Each number is 128 + 24 x the weight over its row's rms, rounded and kept within 0 to 255. Layers, rows and columns count from 0. The size above them is the row's rms in percent of the matrix's.

# layer 8 attention value, 192x128, rms 0.234, rows 66-92, columns 0-127
size [ 92  86  92  88  79  94  79  78  87  91  88  91  81  89 112  89  84  98  81  92  94  78  96  99  93  88  90]
[[123 141 157 168 130 128 136 143  94 101 142 155 158  91 134 100 142 144 111 133 100 123 109  96  60 165 142 153 110 106 157 139 124  98 129  94 127 136 149 161 105 135 142 117 199 141 142 172  92  98 123 145  88 118 114 139  93 128 118 177  98 127 161 151 141 125 155 162  75 134 111 125 132 110 129 140 150 158 129 136 140 127 144 101 113  89 127 153 129 141 170 116 122 154 119 120 132 132 140 100 171 123 118 109 128 110 144 113 166 115 131 102 121 122 138 113 162 110 145 166 145 106 113 148 129 123 198  99]
 [ 87 132 145 149 108 107 113 141 134 164 124 112 147 166 141 138  87 149 119 128 131  95 110 117 128 114  67 107 107 150 112 129 154 132  95 108 137 125 102  59  96  78  89 133 138 148 145 143 113 171 158 101 127 123  97 145  89 115 168 136 159 116 120 103 124 146 113 127 123  80 107 119 136 111 108 152 125 136 134 146 131 134 133 128 147 107 146 122  92 145 117 166  82 138 148 168 206  99 143 124 150 116 119 122 122  86 131 106 135 156 103  93 132 140  94 125 168 112 118 101 128 109 109 127 137 103 157 134]
 [138 128 156 119  80 151 107 143 113 104 153  82 145 123 132 119 160 120  83 143 139 147 149 136 114 123 112 145 142 135 144 125 109 115 166 110 154 122 157 159  82 160 143 173 160 134 125 117  93 126 151 131 145 114 126 145 124 109 128 112 106 114 116 133 156 177 129 158  99  85 108 123 135 156  86 115 119 120 158 148 171 154 130 123 124 103 166  91 128 143 107 146 133 135 140 135  62 166 144 191 136 116 134 153 121 109 139 153 128  93 151 176 120 138 165 133 145 169 102 122 171 141  88 150 113 122  98 141]
 [144 115 127 147 107 122  96 152 139 124 128 145 133 111 110 114 143 124 110 127  95 147 150  80 178 103 173 141 161 101  87 103 106 142 107 101 165  89 123 127  89 114  94 103 127 122 109 116 166 157 117 143  71 104 135  97 137 122 129 100 152 107  95 156  97 156 144 133 173 143 154 120 115 132 127 139 141 101 136  95 102  62 118 129 120 100 100  67 100 107 147 160 118 176 123 115 133 103 122 159 135 147 107  97 105 145 123 118 121 129 127 148 132 158 160 110 165 139 125 143 109  93 102 113 132 137 109 153]
 [ 82 133 145 124 130 156  67 150 115 112 155 154 163 102 158 135  90 139 151 108  95  97 108 107 128 137  93  93 128  90 103 128 127 159 134 102 147  90 113 102 120 119 108 127 142 117 120 101 154 163 161 150 118 127 154 123  97 101 161 130 115 121 126 159 120 154 131  99 154 111  75  84 138 146 130 157 101 130 126  93  99 145 123 140 107 116 182 129  97 179 108 144  98 103 137 147 129 128 149 119 141 116  98 131 133  77 120 116 132 129 138 161 116 179  96 153 119 108 106 148 126 158 117  78 132 136 133 103]
 [112 128 136 115 127 113 136  89 116 158 115  85  95 136 130 161 163 123 154 139 118 152 122 108 131 106 139 147 153 141 183 133 132 101 134 128 102 133 109 105 128 104 131 123 125 173 126 116 138 108 104 120 148 119  97 120 117 103  96 137 131 122 198 141 133 148  98  92 150 159 123 128 114 160 129 149 170 146 141 157 129 125 113  95 159 147 140 119 169 152 132  91 144 130 124  93  80 154 139 135 139 138 168  44 133 128 106 115  66 141 134 109 123 142 143 137 147 143 140 120 120  75 121  68 147 114  97 124]
 [ 95 125 136 135  85 125 141 122 145 136 116 166 132 100 105  75 112 112 116 141 140 141 178  89 165 164 165 135 135  82 111 125 143 112 114 139 107 137 164 151 116 139  95 117 127 110 136  43 186 126 114 112  79 132 124 150 125 143 131 132 130 147  65  99 179 141 131 132 156 138 110  98 108 136  89 126 113 136  93 137 109 147 148 151 125 139 163 112 118 130  98 121  96 121 124 157 110 112 141 107 118 136 114 125 156 127 109 140 121 181 149 144 120 117 128 144 162 161 146 157 142 139 101 102 118 120 148 160]
 [138  99 141 116  84 122 133 118 125 144 115 166 111 174 127 134 154 149 164 164 118 131  81 140  98 181 120 133 123 131 162 138 104 175 161 126 135 116 116 137 150 143  97 156 148 105 111 110 122 123 143  85 122  80 117 119 103 123 140  82 107 108  97  88 116 156 105 131 122 105 133 157 103 137 105 107 130 127 139 114 106 111 102 111 137 159 128 116 140 124  67 129 119 154 127 144 144 141 135 137 144  92 129 117 132 168 114 180  78 114 132 114 122 138 127 137  79 138 131 103 120 146 103 198 126  81 107  95]
 [200 129 159  99 133 154 140 156 143 124 128 106 111 104 124 155 153 147 137  55 154 134 143 133 150 134 187 138 124 116  89 124 145 138 105 147 125 113 121 127 150 118 139 104 115 138 129 145 117 175 112 146 142 188 181 136 104 204 142 107 157 146 136 106 175 133 101 130 117 100 131  79 139 152 113 117 132 115 133 157 101 133  95 129 148 112 147 148 145 128 122  90 122  74 121 140 138 126 148 136  88 101 100 129 137 156 142 113 114 146 146 103 138 147 116 132 162 115 100 133 107 106 140 134 133 107 142 144]
 [166 110 131 107  99 156 157 119 104 134  93 127 135 121 134  89 116  95 123 141 112 130 182 138 163 128 148 168 140 138 105 163 152 105 132 177 156 135 152 112  97  89 118 135 122 111 142 160  99 186 144 128 156 121 119 120 166 123 128 126 118 105 129 131 139 134 138 136  98 139 142 117 149 131 162 116 120 137 105 136 163 122 152 122 120 116 134 136 142 173  96 134 156 143 134  87 158  89 133 168 124 124 128 156 133 123 149 152 105 149 187 133  70  87 148 138  98 124 106  50 116  89 152 148 124 138 122 117]
 [133 133 122 148 114 113 121 116 119 149 151 150 123 107 137 156 107 131  87 128 115 145 146 140 104 104 135 150 172 147 161 128 113 120  99 139 122 110 144 134  94 119 134  88 153 134 160 110 132 116 119  69 115 141  92 149 125 119 155 120 107 136 101  98  77  98 133 133 185 174 151 122 141 109  70 146 118 119 122 126 110 122 118 130 195 165 109 113 144 165 125 111 115 176  90 119 135  94 109 128 154 129 131 112 119 149 132 146 149 165 134 135 172 167 149  97 153 131  87  75 107 162 128 157 118 161 123 108]
 [122 146 160 156 114 129  91 116 116 111 166 129 122 155 100 116 134 172 123 132 112  89 118 152 109 120 151 104 124  92 122 130 132 113 120 111 136  85 137 141 136 102 133 117 175 143 122 172 142 127 102 122 152 121 185 103 127 112 130 119 177 112 109 131 135  58 124 127 131 106 172 115 113  85 106 127 156  88 127 142 134 123 104  91 137 138  84 162 125 137 148 110 130 120 108 118 158  81 176 117 156  99  77 142 114 142 121 109 118 145  98 118 131 121 119 162  95  92 111 113 159 167 122  98  98 103 166 136]
 [127 101 132 116 135 122 136 145 126 124 159 137 141 118 125 192 118  99  97 138 131 102 154  98 119 103 106  83  98  88 156 135 117  99 121  96 118 124 154 133 143 143 184 115  91 127 138 127 132  82 104 159 166 105  90 176 146 152 144  85 142 143 119 110  94 121 159 151 157 153  91 121 126 151 102 122 126 100 130 122 112 117 140 122 145 171  96 121 166 102 100 140  92 156  82 113 124 104 144 126 134 146 131 123  92 136 118 111 153 133 132  94 123 128 126 118 182 124  85 169 145 100 166  96 116 120 110 110]
 [164 111 101  91 109 161 130 172 116 129 128 145 100 122 138 104  84 143 171 138 148 101  99 108 134 123 106 106 127  90 130 169 101 160  67 140 123 132 178 113 111 161 112 123 130 132 146 136  91 128 158  96 146 136 142 117 144 116 105  97 106 172 101 140 138 135 167 156 122 135 161 149 138 119 138 115 131 137 127  99 106 111 130 157  90 130 131 163 144 119 180 141 123 184 141 157 103 133 100 145 135 113 121 117 138 128  86 153 197 138 123 154 126 133 164 170 174 117 117 159 130 140 140 122 141 120 127 142]
 [114 116 118 136 153 120 172 146 112 134 137  99 131 142  87 107 118 165 145 134 114  71 125 116  95 169 146 156 143 159 133 172 152 146 110 136 137 143 168 143 120 137  99 108 155 159 125 124 150 123 132 126 148 163 108 178 124 142 106 110 157 135 187 152 123 154 150 107  79 110 115 158 107 113 124 141 126 141 140 176 132  73 114  87 164 133 148 103 165 147 187 143 105  97 115 138 152 116 128 139 128 117 105 114 136 130 150 123 119 120 161 134 134 122 135 115 120 101 107  94  99  71 123 133 162 119 169 129]
 [159 100 137  81 113 139 112  98 137  86 114 136 123 135 189 115 134 147 101 112  98 131 141 154 117 147 134 137 135 133 157 113 143 113 130 129 141  78 154 133 109 136 118 140 111 154 144 128 150  96 134  90 123 156 112 127 130  85 137  94 102  89 143 133 114 140 128  94 126  72 116 108 109 125 125 123 119 122  89 102 155  88 100 115  96  99 165 100 133 120 119 101 137 128 163 118 132 108 160 128 142  69 135  83 121 159  84 168 154 136 119 124 148 151  96 134 126 111  83 145 104  97 106 121 166 127  76 161]
 [127 125 140 114 145 155 143 100  92 127 104  73 124  81 125 162 139 152 111 131 112 145 104 123 126 136 126 124 136 152 122 105  96 123 129 161 115  72 130 178 186 171 152  93 152 164 138 114  89 170 169 145  95 165 123 115 147 158  87 145 119 145 149 148 142 161 110 117 110 110 122 125 117 137 131 125 120 127 130 113 112 116 104 133 126 104 130  90 108 142 140 130 142 116 130 150 170  98 118 145 122 161 160 115 110 138 142 145  80 112 144 125 105 161 177  98 130 124 128 126 135 147 169 158 125 149  58 122]
 [126 149 115 147 110 144 140  95 149 139 147 110 183 166 107 116 102  95 102 105 113 128 160  82 123  92 123 123 152 142 101 153 126 191 129 142 144  89 138 150 155 145 125 117 145 128 162 159 151 109 140 121 140 130  87 109 151  99 112 126 148 103  75 124 108 123 107 143 131 119 127 147 122  58 109 135 143 104 128 130 167 135 110 112 162 120  99 122 147 115 133 120 123 124 120  93 102 123 143 140 111 134  90 157  74 143 141 154 152 153 167 150 146 129 108 165 197 143  99 117 131 129 126 164 118 113  98 100]
 [133 163 131 113 121 156 117 111 130 152 142 112 135 114 112 130 113 147 156 141 114 156 138  91  89 122 131  92 127 113 147 105 119  85 129 107 116  90  99 131 137 121 132 113 132 136 101 133 147 126 155 143 107  88 130 115 163 141 125 134 133 130 115 146 115 162  92 122 126 154 133  82 150 130 111 155 131 118 140 105 157  83 144 141  98 115 134 172 147 147 127 129 136 163 186 178 136 156 160 110 122 131  82 138  99  98 109  98  92 163 126  86 113 181  94 107 144  66 153 121  95 121 160 139 126 128 162 187]
 [ 80 137 141 107 108 144 117 149 110  43 101 100 130 124 130 123 150  68  92 106 116 137 176 146 127  91  94 105 105 111 145  99 123  91 144 108 141  83 105 157 185 118 123 161 152 116  94 119 129 156 123 105 129 141 136 139 124 127 137 140 110 135 132 134 123  96 130 104 169 129 118 127  99 148 138 119 153 109 150 157 125 175 111 140 156 153  96 117 139 132 132 106 116 141 145  74 129 100 127  74 125  97 101 138 133 119 156 128 150 122 145  84 122 150  95 136 134 149 148 102 134 110 161 146 127 149 154 150]
 [155  79 121 118 146 148 138 133  99 148 109 145 110 157 164  98 136 154 125 142 168 154 111 165 113 149 148 147 114 121 126 128 115 148 131 117 114 145 111 146 134 154  93 143 149 123  94 111  97 146 149  66 151 188 165  89 102 147 139 143 173 102 125 144 160 119 136 152  98 147 111 125 123 139 115 165 114 143 113 106 136  88 105 135 141 108 127 150 135 105 145 140 144 112 131 167 115 129 152 103 110 133 155 120 123 168 117 155 157 164 157 139 116 130 127 121 116 134 154 212 130 138 141  79 152 164 148  93]
 [144 149 109 134 121 131 114 175 104 122 143 134 116 160 136 110 150 166 136 106 169 136 123 138 163 110 137  97 137 114 107 172 122 119 130 149 133 163 105 116 123 162 105 154 143 151 105 119 146 128 129  82 128 152 147 120 160 130 101 150 106  95 124  74 160 163 126 128 106 144  78 154 133 149 126 132 105 150  77 139  60 115 142 115 179 140 106  83 120 150 113 136 106 151 139 114 112 103 110 123 112 108 128 126 152  90 134 105 106 112 171 127 164 137 169 142 124 165 171 139 172 165 113 137 132 118 157 112]
 [114 159 124 111 150 135 116 183  83 142 109 110 151 123 118 148  91  99  93 118 120 140 157 107 147 157  94 127 163 138 109 101 152 149 132 102 180 106 121 120 162 139  73 114 145 133 138 144 121  64 106 114 198 172 121 145 121 154  81 123 147 130 170 121  88 128 128 149 119 124 113 116 148 105 160  88 131 121 140 141 162 157 115 130 125 152 150 102 146  89 119 101 165 151 105  89 154 183 137 131 136  99 103 107 123 108 151 146 129 137 129 118 120 130 112 128 142 124 138 130 126 123  95 121 114 159 146 117]
 [203 161 135 110 127 164  95 139 151 149 172 157 134 151 109 143 129 192 175 115 121 109 131 133 147 135 141 118 120  74 165 103  85 130 138  85 112 111 144 108 111 112 151 137 109 124 138 116 141 124 104  97 166 117 144 108 130 131  93  91 136 141 127 154 104 165 130 150 136  96  72 117 164 143 121 134 133 118 128 105 159  82 115 137  98 131 148 121 140 140 139 161 141  81 121 140 135 129 133 158 134 125 117 137 117 125 109 123 125 124 103 122 126 114 115 127 108 146 132 141 174 145 173  83 174 170 102 130]
 [123  91 106  98 109 118 131 131 105 102 132 151 133 156 128 122  85 134 116 136 101 116 140 118 145 110 138 136 146 146  94 127 103 116 143 148 137 157 167 189 142 143  98 124 124 200 165 187 149 116 147  98 113 100 146 175 167 104 124 119 154 122 145 147 112  77 131 139 164 115 134 107 116  91 153 125 116 100 148 144 142 121 123 140 138 170 110 161 101 126 117 128  94 137 110 115  85 141 114 102 139  99 119 143 162 115 154 106 147  68  93 141 139  90 106 135 147 132 143 113 142 153 144 131 116 105  81 139]
 [124 102 135 126 114 110 129 107 107 100 126 124 116 139 129 137 166 124 153 138 164 170 168 118  81 148 155 156 126 140 106 124 109 135 168 131 142 145 134 197 162 159 128 125 121 122 110  81 141 154 101  85 144 125 128 112 137 105 148  89 107 114 111 130 117 120  95 148 161 149 126 112  99 134 178 149 110 152 186 130 131 130 143 132 166 128 138 160 136 132 137 159 134 169 170 114 118  98  84 154 152  90 151 131 138 133 132 107 134 121 120 113 153 110 114  98  83 106 142 148  79 115 169  86 135 135 168 122]
 [ 99 111 137 126 143 111 110 132 112 174  97 172 167  70  93 162 130 168  91  98 116 143 118 133  90 102 136 117 143 151 121 106 121 149 128 109 126  92 126 138  91 140 148 143 154 153 158 133 111 142  99  96  99 153 141  88 175 134 143 118 139  90 108 110 169 108 151 130 145 146 120 117 132 102 128 133 123 150 155 154 118 150 135 135 171 107 113 112  97 122 128 144  89  77 148 134 120  87 105 127 143 165  65  84 165 124 131 124 124 107  73 156 118 140 131 134 133 113 110 139 126 135 109  90 120 130 140 112]]
# layer 8 attention output (transposed), 192x128, rms 0.136, rows 66-92, columns 0-127
size [ 81  86  83  89  72  91  70  69  83  87  90  80  79  80 103  84  67  94  80  75  83  86  89  87  90  78  73]
[[101 114 119 134 159 117 129 145 110 110 100 131 183 127 121 136 116 120 142  86 141 127 147 176 141 117 149 175 114 147 141 146 130 187 147 147 126 114 104  92 112 130 112 111 146 102 143 144 153 126 128  87 122 133 133 135 121 154 153 109 149 119  97 106 139 118 160 105 102 138  92 146  99 120 144 108 151 115 137 140 116  97 129 109 110 149  89 114 145 135 125 134  94 146 120 103 135 144 163 135 129 143 125 155  90 115 148 123 189 156 126 134 138 134 164  76 141  89  66  75 112 166 105  87  72 137 101 112]
 [102 140 137 104 125 109 119 148 121  76  92 185 147  97 115 113 139 108  63 113 114 131 117 103 153 100 135 115 143  98 114 135  97 147 131 154 108 157 120 196  94 117 151 116 135 150 162 115  90 112 150  75 121 153 113 132 141 135 127 104 155 122  88 116 157 153 120  88 116 184 128 151 111  95 137 121 130 122 107 106 140 109 114 128 149 166 113 170 169 137 144  95 136 138 103 153 130 176 158  76  92 148 133 120 122 119 134 131 123 127 155  91 100 135 123 127 112 118 155 134  95 152 129 131 115 138 121 141]
 [129  88 140 116 121 141 146 128 132 105  81 122  99 147 164 123 143 128 117  87 103 149 137  82 163  86 103 136 108 118  95 165 154 187 135 131 122  95 128 118 135 158 117 149  97 113 156 141 117 138 126 147 141 116 143  83 161 170 143  99 113 153 127 130  90  83 148 117 144 116 111 117 145  79 108 116 104 133 151  93 123 127  84  76 112 148 109 162 133 118 104 115 114 112 130  95 151 123  84 111 129 137 133 134 152 155 127 138 138 187 170 137 170 133 139 119  89 115 148 162 121 120 130 111  99 126 126 157]
 [142 115 156 120 133 100 155  97 119 114 131  83 113 169 165 124 141  99 140 161 100 108 112 180 102 100 140 163 109 156 161 120 173 132 130 132 155 136 109 119  99 125 119 153 156 138 130 123  96  99 138 133 146 140 123 108 133 121 119 133 158 130 157 109 101 118 114 143 134 156 145 169 106 167 100 155 146 107 144 129 175 133 104 120 120 153 149 144 137 134 182 117 134  97 108 174 106 114 174  98 134 132  79 121 151 130 174 141 103 161 189 129 123 166 116 105  92 110 134 162 143  93 144 137 138 115 102 142]
 [117 116 154 146 139 164 146 116 154 102  92 157 148 110 106 105 140 138  72 153 130 127 133  98 131  90 128 147 117  94 149 112 112 144 116 103  93 170  96 146  92 166 120 159 130 150 188 140  79 176 122 114 139 156 111 144 147 123 147 134 131 117 100  93 152 108 133 131 107 140 123 172 111 136 111 124  93 142 160 130 161 146 148 114 142 136 118 153 141 103 151 117 136 122 132 114 177 166 134 136  90 143 157 126 101 100 141 160 131 164 149  86  77 140 122 157 128 114 130 143 118 167 151  92 108 144 165 112]
 [ 90  99 116 142 154 128 146 172 105 115 148 178 138 138 115 117 117 122  84 108 136 160 123 154 105 124 122 104 113 134 177 114 151 106 142 122 130  81 135 103 132 134 134 136 131  87 100 149 122 143 183 144 103 143 174 147 162 165 105 109  92 136 114 169 101 140 101 115 108 135 150  91 127 155 103 159 155 125  97 144 100  97 143 160 133 133 119 102 119  96 152 130 130 108 129 131 194 107 151 103 142  92 131 142 126 146 160 172 122  92 149 170 163 119 125 148 142 111 120 161 122 105 150 113 159 105 144 125]
 [142 132 153 124 120 108 100 124 151  93  84 149 134 105 163  97 130 141 175 115 125  82 124 133 151  91 129 120 144  85 164 124 126 120  96 131 141  89 119 136 126 130 162 154 144 154 132 154 112 118 119 100 128 160 149  86 115 106 143 143 127 139 160  97  99 120 153 146 165 120 155 179 184 151 114 132  86 151 142  86 174 141 123  89 132 162 128 174 155 133 165 128 122 129 138  99 101  99 111  86 110 118 152 149 126 113 120 109 165 124 111 168 135 155 148 129 161  98 129 120 126 143 167 106 145 127 100 117]
 [148 170 132 126 109 117 155 143  90 160 109  70  86 124 151 130 131 128  81  79 137 140 148 122 142 121 121 129 143 126 128 133 156 107  63 180 156 114 107 132 139 155 104 127 111 171 139 140 147  90 150 197 130 142 158 151 103 180 113 170 154 104 118 136 135 101 122 113 115 102 145 135 128 110 153 135 129 138 146 133 130 119 159 170 116 156 148 136 125 164 123 106 160 131 125 114  99 125  82 104 100 135 136 134 122 149  88 145 106 100 152 183 158 136 141 129  99 143 133 148 136 114 137 127 100 137 145 146]
 [114 143 116 165 169 158 102 114 146 126 132 146  64  86 136 138 119 115 138 164 109  86 100 148 143 111 127 125 163 146  92 152 161 136 105  97 141 123 138 123 129 141  95  77 143 140 101  73 135 134 120 106  99 120  85 146 138 132 133 167 109 137 128 181 149 119 124 170 116 103 126 105 178 119 152 110  97 126 145 109 155 143  96  69 132 129 138 130 128 148 131 203 121 144 110 119 126 132  95 123 108 117 118 128 105  97 132 146 121 110 122 125 142 137  88 142 120 162 134 133 102 137 104 134 172 106 137  97]
 [137 123 128 150 134 140 118 122 144 101 114 126 128 115 206 125 144 139 147 153 157 130 111 121 120 150 144 141 163 147 123 113 115 136 181  90  81 153 158 138 144 167 113 100 108 115 117 107 145 113 111 162 126 102  94 138  99 114 140 162 101 139 162 148  63 142 141 140 143 147  99 107 137 111  95 143 135 136 129  98  92 107 143 114 157  89 115 150 165 127 121 133 152  92 126 159 126 105 125  98 133 129 105 108 128 128 140 152 169 151  98 183 128 190 151 132 136 131 171 174 141 140 105 130 153 104 142 148]
 [136 150 123  79 135  91 130 168 154 144 103 136 163 141 148 128 130 109 119 161 122  95 161 104 135 152 112 166 107 129 151 149 139 104 179 131 111 119 154 143  94 102 149 136 154 115 171 162 131 122 142 101 141 122 116 121  98 142 103  72 126 125 111 152 134 131 137 155 141 113 152 151 171 160 123 123 186 137 113 134 133 139 115 145 115 159 107 120 147 105 172  43 120 159 128 133 100 140 133  93 164 151 116 126 146 155  93 134 143  99 166 160 119 120 131 165 103 129  84 135 130 120 121 112 159 133 144 150]
 [114 109 129 158 150 147 152 159 183  87 158 144 117  85 102 135 141 101 163 111 115  98 137 130 145 121 117 131 140 141 117 131 138 114 131 146  97 157 122 116  92 121 131 122 162 107 145 111 178 113 163 163 120 120 102 158 132 107 129 116 116 145 100 117 164 133 114  97 101 123  99 128 164 113 141 126 114 117 179 132 116 146 156 171 100  91 150  97 122 122 143 149  91 128 119 121 108 103 103 117 114 150 149 119 131 108 109 111 124 138 121  47 154 183 104 123 116 155 113 112 108  93 163  76 167 144 146 113]
 [121 127 120 109 101  79 121 134 181 137 135 138 119 170 127 153 132 133 138 122 135  81 117 102 133 173 136 130 110 128 141 142 157 139 134 114 130 160 121 104 157 126 159  98 116 142 122 158 138  98 158 136 107 163 166  95 134 114 101 115 159 106 136 169  88 178 135 143 113 164 177 120 104 152 107 137 160 137 165 129 158 175 144  98 122 126 136  92 123 140 162 120  84 164 150 127 105 150 108 131 147 109 138 124 108 185 114  99 156 120 165  85 144 132 104 125  91 175 109 118 127 142 129 147 137 123 151 160]
 [112 110 105 130 104  89 149  78 134 144 122 126 163 135 133 129 124 158 178  95 140 151 158 131 133 106 133 181 132 123  94 123 131 123 128 142 131 141 104 175 158 135 109 106 144 152 119  96  93 137  79 159 124 150 134 107 108 114 136 138 162 134 156 101 136 104 146 151 124 115 141 170 165 104 141 120 152 152 170 112 113 121 104 120 121 143 129 111 122 135 145 176  96 105 123 104 136 131 136 128 185  92  99 137 131 183 147 103  79 143 104 107 129 131 131 142  94 160 136 123 144 170 110 188 115 152 162 106]
 [113 126 120 117 161 133  96 138 101 101 123 163 170 161 134 150 113  97  80 122 153 169 147 107 106 113 168 107 158 114 161 146 140 118 109 120 108 175 127 113  91 151 104  99 154  91 114 121 128  75 128 122 125 149 133 136  74  97 136 125 159 106 143 115 135 104 130 104 123 136 140 142 149  91 136 128 142  94 114 108 118 154  84 134 119 146 110 103 124 149 123 132 119 159 123 139 151 135 153  65 108 136  98 127 134 130 107 116 108 117 127 127 214 151 113 103 142  94 108 125  82 124 117 113  92 116 165 131]
 [106 148 148 150 139 166 167 153 143 153 117 138 145 151 106 144 146  96 117  95 118 161 113 113  75  93 120 117 127 164 173 104 120 132 107 124 137 135 154 129 112 177 126 164  97 153 155 139 114 181 164 129 152 130 109 107 135 172  97 128 147 151 113 168 108 121 157 140 117 173 121 139 166 137 125 138 154 138 139 116 128 165 177 146 142 177 126 162 135 148 115 146 124 111 107 135 185 120 108 118 114  94 110 128 143 118 142 175 112 172 177 149 125 113 130 169 133 144 139 137 105  95 135 138 137 137 104 137]
 [149 122  94 139 132 150 107 117  94 156 127 107  89 166 114 120 151 104 101  83 125 164 131 174 126 120 129 132 131 121 124 123 174 126 138 158 164 140  95 152 115 132  70 118 102  94 128 170 118 159  94 111 142 109 144 137 121 128 118 124 128 138 138 129 122 130 141 150 111 116 118  86 119 174 115 161 129 127 140 163 126  67  98 123  82  95 117 173 154  90  96 166 132 114 144 149 149 139  95 132 123 136 115 151 118 143 122 103 115 157 111 155 147 124 100 182 114  79 121 144 126  78  92 138 123 109 147 129]
 [125 106 159  97 157 129 143 148 133 129 121  90 138 149 163  90 164 104 140 143 134  67 134  96 131 126 125 183 124 102 157 113 143 111 115 148 129 158 101 157 173  99 144 119 161  94 124 114 138 110 119 148 127  96 118 104 152 151 118 132 160 112 134 166  94 110 154 107 130 141 168 105 123  94 102 147 147  93 134 137 112 169 148 139  79 138 109 120 160 122  92 141 143 166 122 155  85 109 129  99 119 127 119  82 156 150 109 131 113 175 172 119 151 149 140 142 120 131 102 173 114 119 153  93 120 112 144 136]
 [139 133 157 157 142 136 142 115 107 153 134 132 114 123 118 146 114 121  88 140  71 130 157 204 151 131  94 112 137  95 157  92 122 143 124 109 121 114 127 133 132 131 109  93 135 159 111 112  96 127 136 123 133 134 115 102 114 130  82 127 144 129 169 130 106 154 124 133 136 160 146 139 105  89  89 155 126 115 128 149  93 121 123  74  86 133 127 134 128 135 167 162  95 110 104 130 147 159  96 171  54 127 158 127 121 151 157 137 113 164 102  86 109 129 140 116 147 178  92 138 118 161 149 127 121 105 114 117]
 [158 102 155 148 130 119  68 150 129 174 125 137  97 156 135  83 141 132 136 127 107 120 117 104  71 154 134 124 123 167 142 115 161 122 130 140 119 120 135 129 134 137 116 165 107 127 133 140 181 124 182 162 102 136 126 115 132 128 118  90 108 135 167 167 110 182 128  97 138 130 159 129 132 141 158  94 146 135 144 146 137 112 154 110 117 138 106 162 126 146 118 116 115 108 123 123 121  84 129 153 108 159 100  82 107  77 147 105 139 141  77 141 140 130 118 167 161 163 108 130  92 119  80 131 120 118 150  88]
 [119 152 112 174  85 125 163 124 153 104 105  90 116  97 111 152 107 167 158 162 127 159 129 157 171 126 172 151 149 145 121  79 120 118 111 144 142 112  80 112 136 148 111  94 135 111 128 138 134 157 114 153  85  92 112  96 129 136 142 142 116 132 113 106 160 128 128 122 174 148  80 109 138 126 159 109 133 172 140 108 112 141 115  77 155 156 126 141 104 116 115 119 128 158 110 126 148 207 116  99 120 108 126 114 102 120 140 157 133 111 115 165  92  96 111 131 141 126 172 116 100 128 138 118 110 141 135 137]
 [115 146 157 143 117  95  75 124 167 110 123 187 139 104  89 142 115 146  93 113 137 156 117 128 117  87 132 173  69 129 143 183 123 120 128 119  95  98 129 173 146 112 117 130 161 121 103 106 150 137 127 172 138 165 132 129 125 138 134 111 131 127 105 108 122 124 120 138 137  68 121 137 148 146 120 108 147 114 139 134 141  78 125 138 107 131 122 151 144 107  79 106 143 142 129 102 130 163 151  88 120 190 131 129 109 116 113 152  99  85 105 186 129  94 107 135 137 101 107 116 118 110 140 112 136 127 154 120]
 [172 132 106 120 122 116 175 147 156 141  98 147 151 157 155 128 148 151  91 163 105 113 106  99 127 112 127 110 120 125 168 140 138 112 143 134  95 134 126 107 115 142 148  89 115 138 111 104 145 142 148 132  88 126 165 136 109  84 161 119 144 111 110 149 141 135 107 103 119 115 146 134 130  92 119 125 159 141 147 118 117 118 104 101 130 169 135 169 117  99  89 125 122 150 128 160 150 122 204 112 149 149 136 109 130 127 150 119 165 171 170 129 191  73 164 128  97 139 101 158 155 146 127 130  93 108 152 108]
 [151 159 112 135 176 125 158 127 187 112 151 102 138  99  92 138  92 103  93 158 106 153 101 124 141 126 115 133 104 153  97 153 112 174 103 121 144 143 136 107 109 160 137 136 117 125  94 150 133 161 126 166 157 166 146 119 135 132 116 146 115 143 103 107 143 170  88 111 139  83 131 125 145 133  84 160  81 178 172 117  95 183 126 103 143 137 144 110 120 139 131 131 126 140 109 127 147 156  98 122 157 142 125 107 150 180 158 137 107 105 147  98 116 119 100 148 104 119 126 147 156 148 152 146 139 144 146 115]
 [101  89 102 130 148  99 119 121 114 167 166  99 117 137 121 140 139 153 162 138 140  89 176 127  94 161 131 106 119 101 116 136 143 112 130 151  54 151 136 160 133 123 143 142 105 151 145 104  98  89 121 136  79 135 120  80 124  86 116 121 145 121  93  71 101 135  94 119  98 165 132 124 138 118 137 109 177 121 108 138 117 110  99 163 124 114 144 135 160 134 137  87 147 150 132 116 164  81 138 138 138 141 157  93 142 134 113  86 170 151 114 137 165 110 162 126 124 130 115 127 137 120 123 127 143 141 161 140]
 [189 177 145 108 141 141 141 155 101 145 155  91  75  91 128 108 107 158 130 154 110 143 151 164 112 170 206 100 140 130 136 123 117 114 142 114 126 123 143 113 146 141 124 149 111 124 130 119 110 103 175 160 121 125 157 106 156 122 117 150 111 110 121  72  62 174 138 170 150  86 119 110 136 156 143  93 144 130 138 136 125 150 116 128 135 127 162  94 161 115 124  90 107 120 141 143 140 105 155 161  90 119  98 128 126 105 146 120 118 118 113 106 134 119 143 132 138 155 147 120 150 137  90 129 117 127 117 113]
 [113 109 122  91 123 163 130 135 134 151 102 110 140 157 148 100 131 127 177 156 119 135 122 174 158 110 168  93 109 127 106 140  88 128 126 124 124 132 120 129  95 126 129 141 127 109 152  88 104 177 155 110 136 133 109 153 138 110 114 143 128 144 115 113 120 133 148 145 139  98  88 131 127 158 139 161 123 132  94 125 146 125 136  95  90 139 174  90 149  86 132  82 143 131 130 123  92  96 160  95 140 126 167 158  78  78 159 137 143 130 157 100  84 126 136 153  96  97 106 120  67 132 150 102 114 130 161 138]]